python train.py --n_layer=10 --activation="squared_relu" --norm_eps=1e-06 --attn_scale=0.102 --init_std_down=0.0 --lr=0.00967 --weight_decay=0.013 --decay_shape="linear" --batch_tokens=65536 --train_tokens=769100000
Each number is 50 + 12 x the weight over its row's rms, rounded and kept within 0 to 99. Layers, rows and columns count from 0. The size before them is the row's rms in percent of the matrix's.

# layer 3 attention key, 768x768, rms 0.116, rows 393-409, columns 672-767
089:33 54 58 83 70 25 46 62 33 33 78 43 58 22 46 67 45 43 66 32 65 28 66 65 58 60 53 31 51 39 42 40 20 25 64 73 85 76 45 47 51 51 47 26 54 58 25 35 55 46 47 72 38 63 53 55 71 52 62 46 30 63 55 62 32 54 54 64 54 32 50 58 35 47 51 57 55 56 54 48 45 72 34 63 66 36 26 29 51 41 35 77 42 35 29 41
088:41 46 50 64 55 62 53 37 44 42 55 46 42 49 57 52 43 54 43 55 56 63 50 45 31 44 66 70 67 49 24 38 57 50 55 57 51 46 55 46 52 44 48 38 50 52 51 54 40 49 43 34 48 52 76 72 33 38 52 46 45 53 43 58 53 34 56 52 47 29 51 26 58 49 48 44 33 42 57 40 56 45 49 36 36 50 46 70 49 41 64 54 57 53 62 38
086:60 50 40 61 42 58 22 43 36 59 45 48 66 55 50 58 54 26 52 46 37 41 45 65 66 56 65 48 44 45 51 47 30 40 47 48 30 22 49 62 56 60 26 58 44 60 58 54 47 56 51 42 68 34 47 56 28 32 56 55 46 51 41 73 64 33 58 41 56 69 56 62 74 54 57 46 24 37 45 31 49 38 66 41 56 21 61 34 49 60 24 35 48 43 48 38
090:60 35 43 41 51 63 34 48 33 31 55 48 63 52 53 39 46 47 56 61 50 78 47 45 55 52 38 48 67 43 38 57 41 55 45 48 47 39 47 45 57 31 50 50 61 81 50 59 36 40 65 38 34 63 68 48 75 69 60 45 56 39 59 35 52 33 54 45 55 41 59 43 51 54 64 56 51 43 64 31 46 54 21 49 78 48 53 56 62 57 28 44 47 40 58 61
097:44 22 42 50 31 58 56 38 47 58 49 46 42 44 54 46 72 63 43 63 29 52 41 61 63 30 40 56 52 39 72 44 46 70 26 43 38 53 48 70 37 57 31 44 41 65 48 66 70 26 69 63 43 53 49 55 59 31 53 57 69 68 48 65 57 32 38 55 45 54 36 41 58 48 33 40 46 58 82 56 49 50 20 48 40 46 28 52 59 42 46 62 44 54 50 54
096:47 29 44 58 48 58 26 56 47 52 37 51 48 56 51 41 51 44 59 63 35 33 54 53 50 44 70 37 62 51 51 58 47 44 55 45 67 66 47 40 53 48 36 56 36 50 57 49 37 50 46 46 49 25 43 51 37 77 36 67 41 46 60 51 63 44 45 34 78 34 34 49 45 31 56 40 62 60 65 40 35 52 69 50 50 55 61 46 46 54 46 34 43 47 46 48
092:47 39 52 39 57 36 68 52 77 64 55 48 71 21 36 52 45 35 43 60 38 54 47 29 38 51 46 49 56 34 52 74 53 39 44 62 46 50 53 63 60 49 43 83 48 38 44 46 41 62 66 87 48 61 56 46 25 46 48 34 44 40 50 21 41 52 67 52 39 56 74 58 54 61 58 63 51 29 25 46 55 50 35 53 43 39 40 46 64 42 51 69 44 62 76 66
092:48 46 55 68 48 43 62 69 62 35 50 37 53 41 48 39 55 49 29 68 44 45 58 33 54 36 36 46 38 59 46 55 55 40 52 56 42 53 60 48 37 28 41 45 60 45 43 50 50 46 44 56 45 71 55 43 60 46 57 39 77 52 41 26 58 48 46 33 41 33 66 66 50 55 27 55 52 30 66 64 61 54 59 52 46 46 61 38 55 51 58 42 47 49 45 67
092:45 56 37 31 39 46 64 47 60 51 51 45 57 63 59 45 46 31 42 39 47 63 57 61 53 64 53 46 61 23 49 44 50 29 53 46 46 55 69 52 47 37 58 45 58 47 64 34 54 64 51 45 51 49 58 58 29 48 55 56 66 61 65 41 42 47 62 58 53 31 49 68 53 57 41 49 48 60 38 53 75 42 48 48 40 53 49 57 48 60 59 78 52 47 66 36
090:65 44 49 51 30 55 37 67 69 63 56 59 50 63 42 27 46 45 45 68 61 51 49 42 58 63 57 69 48 63 53 61 57 59 72 65 42 50 38 48 63 70 52 39 71 67 47 49 53 65 34 43 62 48 58 73 43 59 59 62 42 53 51 51 50 49 49 53 53 72 31 41 64 29 43 54 51 74 44 66 61 54 46 52 40 54 48 41 38 47 53 49 62 80 69 43
094:48 57 54 48 36 36 57 56 65 52 41 46 55 56 58 43 51 54 46 36 58 45 71 47 39 53 56 50 43 54 40 50 71 51 52 53 35 31 51 54 48 57 27 70 66 27 29 58 52 65 36 36 50 55 50 47 52 43 53 72 36 72 43 57 47 40 53 66 38 24 55 33 48 24 51 41 29 60 57 44 59 37 39 50 41 59 42 51 34 33 39 42 23 44 51 60
091:48 46 54 43 63 65 40 40 63 36 23 43 40 63 44 56 49 59 55 59 34 47 59 48 54 69 61 54 54 61 47 63 61 34 65 29 35 39 51 55 64 24 41 47 54 39 40 47 44 54 58 51 39 43 70 72 37 46 42 48 60 42 55 35 42 54 67 49 55 35 40 41 64 43 61 56 70 68 22 55 53 44 70 45 50 52 80 48 47 52 45 35 57 62 51 70
091:65 49 50 32 37 45 62 40 46 31 38 47 41 59 38 67 52 50 47 47 42 44 22 52 56 57 41 49 56 68 37 43 26 37 42 67 34 29 36 72 46 62 58 46 31 56 50 53 48 59 37 34 35 65 48 31 54 50 78 61 44 32 56 65 49 46 37 73 53 48 77 55 31 57 68 29 55 70 49 68 51 61 56 61 38 42 46 33 48 53 42 38 40 49 46 36
089:48 56 50 24 39 49 55 34 46 51 54 43 58 73 64 58 33 49 56 44 64 62 72 46 27 44 56 53 59 50 69 45 59 52 62 47 32 47 56 55 49 54 31 45 38 47 45 51 34 70 63 38 69 28 41 58 59 44 57 54 60 41 46 37 64 55 49 64 45 50 51 64 44 22 53 51 52 43 59 51 49 64 62 52 38 66 44 59 45 68 59 47 56 36 46 45
091:40 49 52 62 50 40 64 44 45 41 44 50 56 50 68 42 20 50 20 60 64 28 65 66 78 40 56 72 47 51 42 46 71 61 56 70 57 53 45 44 52 19 58 50 48 51 51 50 46 46 52 37 62 50 60 75 71 38 42 48 60 49 49 50 53 76 40 51 61 66 39 30 59 59 43 66 48 57 43 16 40 37 48 38 30 37 51 37 36 58 74 42 62 58 56 55
092:63 45 80 61 49 46 54 41 54 58 58 41 61 53 69 66 48 51 59 21 57 39 68 39 42 67 42 52 46 43 59 49 59 39 69 46 63 46 54 55 36 57 30 57 29 38 41 39 60 87 56 54 55 38 54 43 34 78 76 43 61 48 34 48 49 46 41 51 27 62 25 40 61 41 70 68 52 57 42 61 38 38 59 46 39 73 43 55 49 46 53 63 48 55 70 50
090:48 41 52 56 44 45 49 33 49 45 38 48 42 51 47 57 47 33 70 67 66 45 77 51 64 51 34 47 24 52 59 66 57 56 62 58 65 65 44 57 46 64 50 40 52 46 59 43 43 54 49 47 42 35 60 30 40 57 74 67 67 52 69 50 44 41 46 58 37 50 64 60 47 59 37 51 57 54 49 24 34 62 36 46 59 38 36 55 37 59 68 42 37 38 50 41
# layer 3 attention query, 768x768, rms 0.118, rows 394-410, columns 672-767
086:64 66 54 57 61 40 66 60 22 37 29 53 59 36 51 24 50 43 56 38 48 36 71 34 51 38 64 26 56 32 37 48 61 47 25 65 73 55 31 59 57 49 52 49 51 38 43 39 40 47 57 95 60 80 44 46 64 51 43 43 46 44 41 47 45 53 35 51 50 60 46 63 65 60 62 56 75 46 58 40 60 44 69 29 46 80 33 50 48 40 60 37 40 58 48 61
090:29 54 61 33 47 42 36 41 58 57 47 50 48 60 64 24 65 34 45 76 38 35 56 46 46 49 50 50 74 51 46 63 47 36 64 56 43 36 32 54 30 49 57 66 47 62 63 65 42 50 61 28 70 60 43 59 37 50 77 58 61 57 68 43 52 53 37 43 58 74 44 30 40 56 65 58 51 62 49 52 67 69 66 83 32 69 49 48 22 28 57 38 49 39 41 55
091:61 32 61 46 42 59 54 75 57 45 56 53 42 58 71 54 40 66 40 42 74 29 56 48 59 64 43 58 61 48 46 58 49 54 61 54 78 47 56 34 36 50 51 52 46 43 73 73 44 67 27 44 54 61 43 57 52 56 62 50 45 42 45 25 45 38 31 43 66 20 60 44 52 43 50 40 58 36 42 76 58 22 43 46 37 54 49 71 49 51 53 78 48 60 65 42
095:59 38 55 51 46 41 60 60 40 69 44 50 48 48 50 67 46 37 67 50 34 29 61 65 49 48 56 76 35 38 61 66 33 33 61 74 76 84 56 51 55 82 61 51 47 45 44 35 45 56 44 52 56 36 54 52 59 46 44 64 49 39 50 66 45 64 76 46 67 62 47 59 58 51 53 60 40 62 37 66 54 60 50 53 42 48 55 48 20 47 46 59 54 41 44 42
091:64 56 34 47 58 40 59 32 39 19 39 60 76 48 55 49 41 60 69 48 31 68 24 67 42 51 66 51 45 39 58 65 41 50 48 63 11 42 52 43 40 54 57 36 42 49 56 38 47 67 42 57 51 50 61 37 44 48 96 49 34 19 68 53 41 39 42 42 52 42 71 49 60 49 58 46 41 67 62 52 73 73 59 41 45 49 44 61 68 49 44 53 54 68 44 66
098:33 43 54 52 45 53 44 46 60 56 46 62 49 44 40 61 44 57 25 40 49 62 63 56 42 57 52 42 72 68 70 55 41 62 36 53 43 47 45 45 47 37 40 58 50 46 65 52 41 51 50 45 62 55 64 36 45 51 57 41 47 56 49 55 55 57 61 38 69 41 42 48 59 62 33 30 59 80 35 35 58 43 67 75 73 50 48 61 66 43 45 42 60 56 26 45
095:43 44 46 62 70 69 56 38 44 41 39 52 40 56 55 55 36 56 61 43 41 46 52 46 50 49 56 42 71 43 45 43 61 59 69 40 39 62 36 43 54 32 69 51 64 49 36 42 26 58 61 67 63 32 43 48 38 48 39 54 41 53 63 67 81 55 56 42 74 41 44 66 51 61 56 41 51 37 41 68 69 71 64 41 32 50 51 49 38 53 34 54 43 76 73 49
094:56 37 52 50 57 67 58 59 47 72 29 59 72 60 20 58 59 61 23 61 45 43 57 32 38 35 59 60 55 50 65 54 50 65 41 59 43 38 28 42 37 55 42 36 43 41 42 59 46 58 24 42 63 41 43 45 65 43 50 35 37 64 38 65 34 59 74 54 37 61 47 50 51 41 53 72 48 60 53 42 59 39 57 65 53 52 52 54 60 47 42 41 65 29 58 67
089:51 45 56 45 43 44 63 46 37 30 57 36 44 41 55 52 50 32 57 37 53 34 69 64 52 51 50 57 59 43 62 42 54 44 63 55 45 50 66 40 35 63 52 41 48 27 59 48 32 54 51 51 37 63 54 51 60 57 40 63 42 63 61 44 32 74 47 40 48 47 38 61 37 46 86 49 36 50 64 43 48 49 32 74 50 39 64 76 46 47 46 59 61 61 46 46
095:46 43 62 63 55 34 45 43 38 62 60 50 50 49 56 29 60 49 68 50 33 46 49 53 56 61 33 48 37 60 57 15 30 45 53 58 77 58 55 33 45 70 52 43 39 47 54 39 54 54 28 56 71 48 47 61 51 49 33 45 49 52 46 39 55 55 57 51 36 57 64 43 51 66 79 65 31 60 49 41 53 46 37 53 70 69 34 48 51 63 64 53 81 61 50 50
092:64 29 45 46 67 38 61 38 68 54 57 50 62 50 49 45 72 58 41 36 44 52 46 39 64 54 35 51 41 36 55 62 51 32 48 57 36 57 65 58 38 58 27 65 38 65 47 51 63 38 45 60 29 67 51 62 60 56 58 60 45 45 33 54 61 59 67 59 26 61 34 55 58 60 41 64 59 34 41 43 71 50 56 53 42 65 39 62 68 60 51 45 50 69 53 64
090:50 28 61 35 53 47 36 67 42 48 46 28 60 48 65 67 29 32 35 53 60 56 43 58 55 43 43 42 52 52 59 56 36 58 41 53 53 52 68 43 59 37 41 62 27 52 41 52 44 50 49 35 42 44 39 52 53 35 44 56 38 40 44 46 56 40 46 51 52 59 36 51 36 70 62 64 52 19 31 59 59 41 50 40 55 65 54 65 48 23 57 52 40 35 79 49
089:40 56 61 53 59 60 64 54 53 49 39 43 52 53 50 60 60 55 41 47 42 54 40 60 58 56 48 52 77 61 41 37 41 45 28 77 54 46 42 29 54 51 53 44 43 44 60 39 61 29 54 61 70 39 50 46 63 45 51 60 61 45 52 55 59 52 46 75 52 49 50 53 62 74 53 53 58 47 78 23 60 33 30 44 66 45 65 67 53 66 67 47 31 51 73 43
091:64 52 36 41 51 64 44 49 50 60 59 53 42 71 59 37 58 50 58 41 56 56 45 70 48 53 53 58 47 53 57 42 51 33 54 48 40 55 54 47 41 63 86 37 38 46 32 32 61 43 62 48 36 34 58 43 68 75 33 50 70 33 54 28 63 50 63 44 54 44 34 56 41 62 34 53 32 52 56 57 57 62 48 50 55 50 47 25 49 37 48 40 60 56 52 39
090:44 45 30 62 40 51 70 51 64 38 60 50 60 49 55 30 61 41 58 66 58 43 47 35 57 47 40 37 45 43 59 55 43 37 40 64 71 53 51 51 50 54 56 48 64 51 55 49 52 35 48 45 41 54 56 55 63 42 56 43 57 69 61 47 55 62 53 57 26 46 46 62 75 55 57 27 60 43 31 36 54 57 42 41 66 48 17 31 32 64 66 45 64 54 63 63
092:72 71 51 49 55 63 37 48 65 57 72 37 57 44 38 49 49 48 32 68 43 39 43 57 31 53 58 49 48 67 43 32 51 45 48 30 41 44 56 22 44 45 51 39 30 41 69 55 48 32 43 56 57 47 40 53 70 62 69 16 19 58 17 59 37 32 33 44 49 69 37 58 49 55 53 64 61 41 46 54 39 59 63 43 46 51 54 43 50 50 50 38 34 70 62 58
089:58 55 60 22 47 44 52 32 54 66 39 57 48 26 45 19 45 49 48 59 53 34 21 57 51 50 49 40 58 45 27 44 36 46 41 42 62 07 56 57 46 50 30 52 49 44 57 41 51 42 43 47 32 51 55 47 43 67 46 32 66 50 64 67 58 42 40 49 56 44 47 30 60 74 70 34 45 64 60 53 51 54 51 36 49 74 51 58 53 51 59 78 47 46 27 60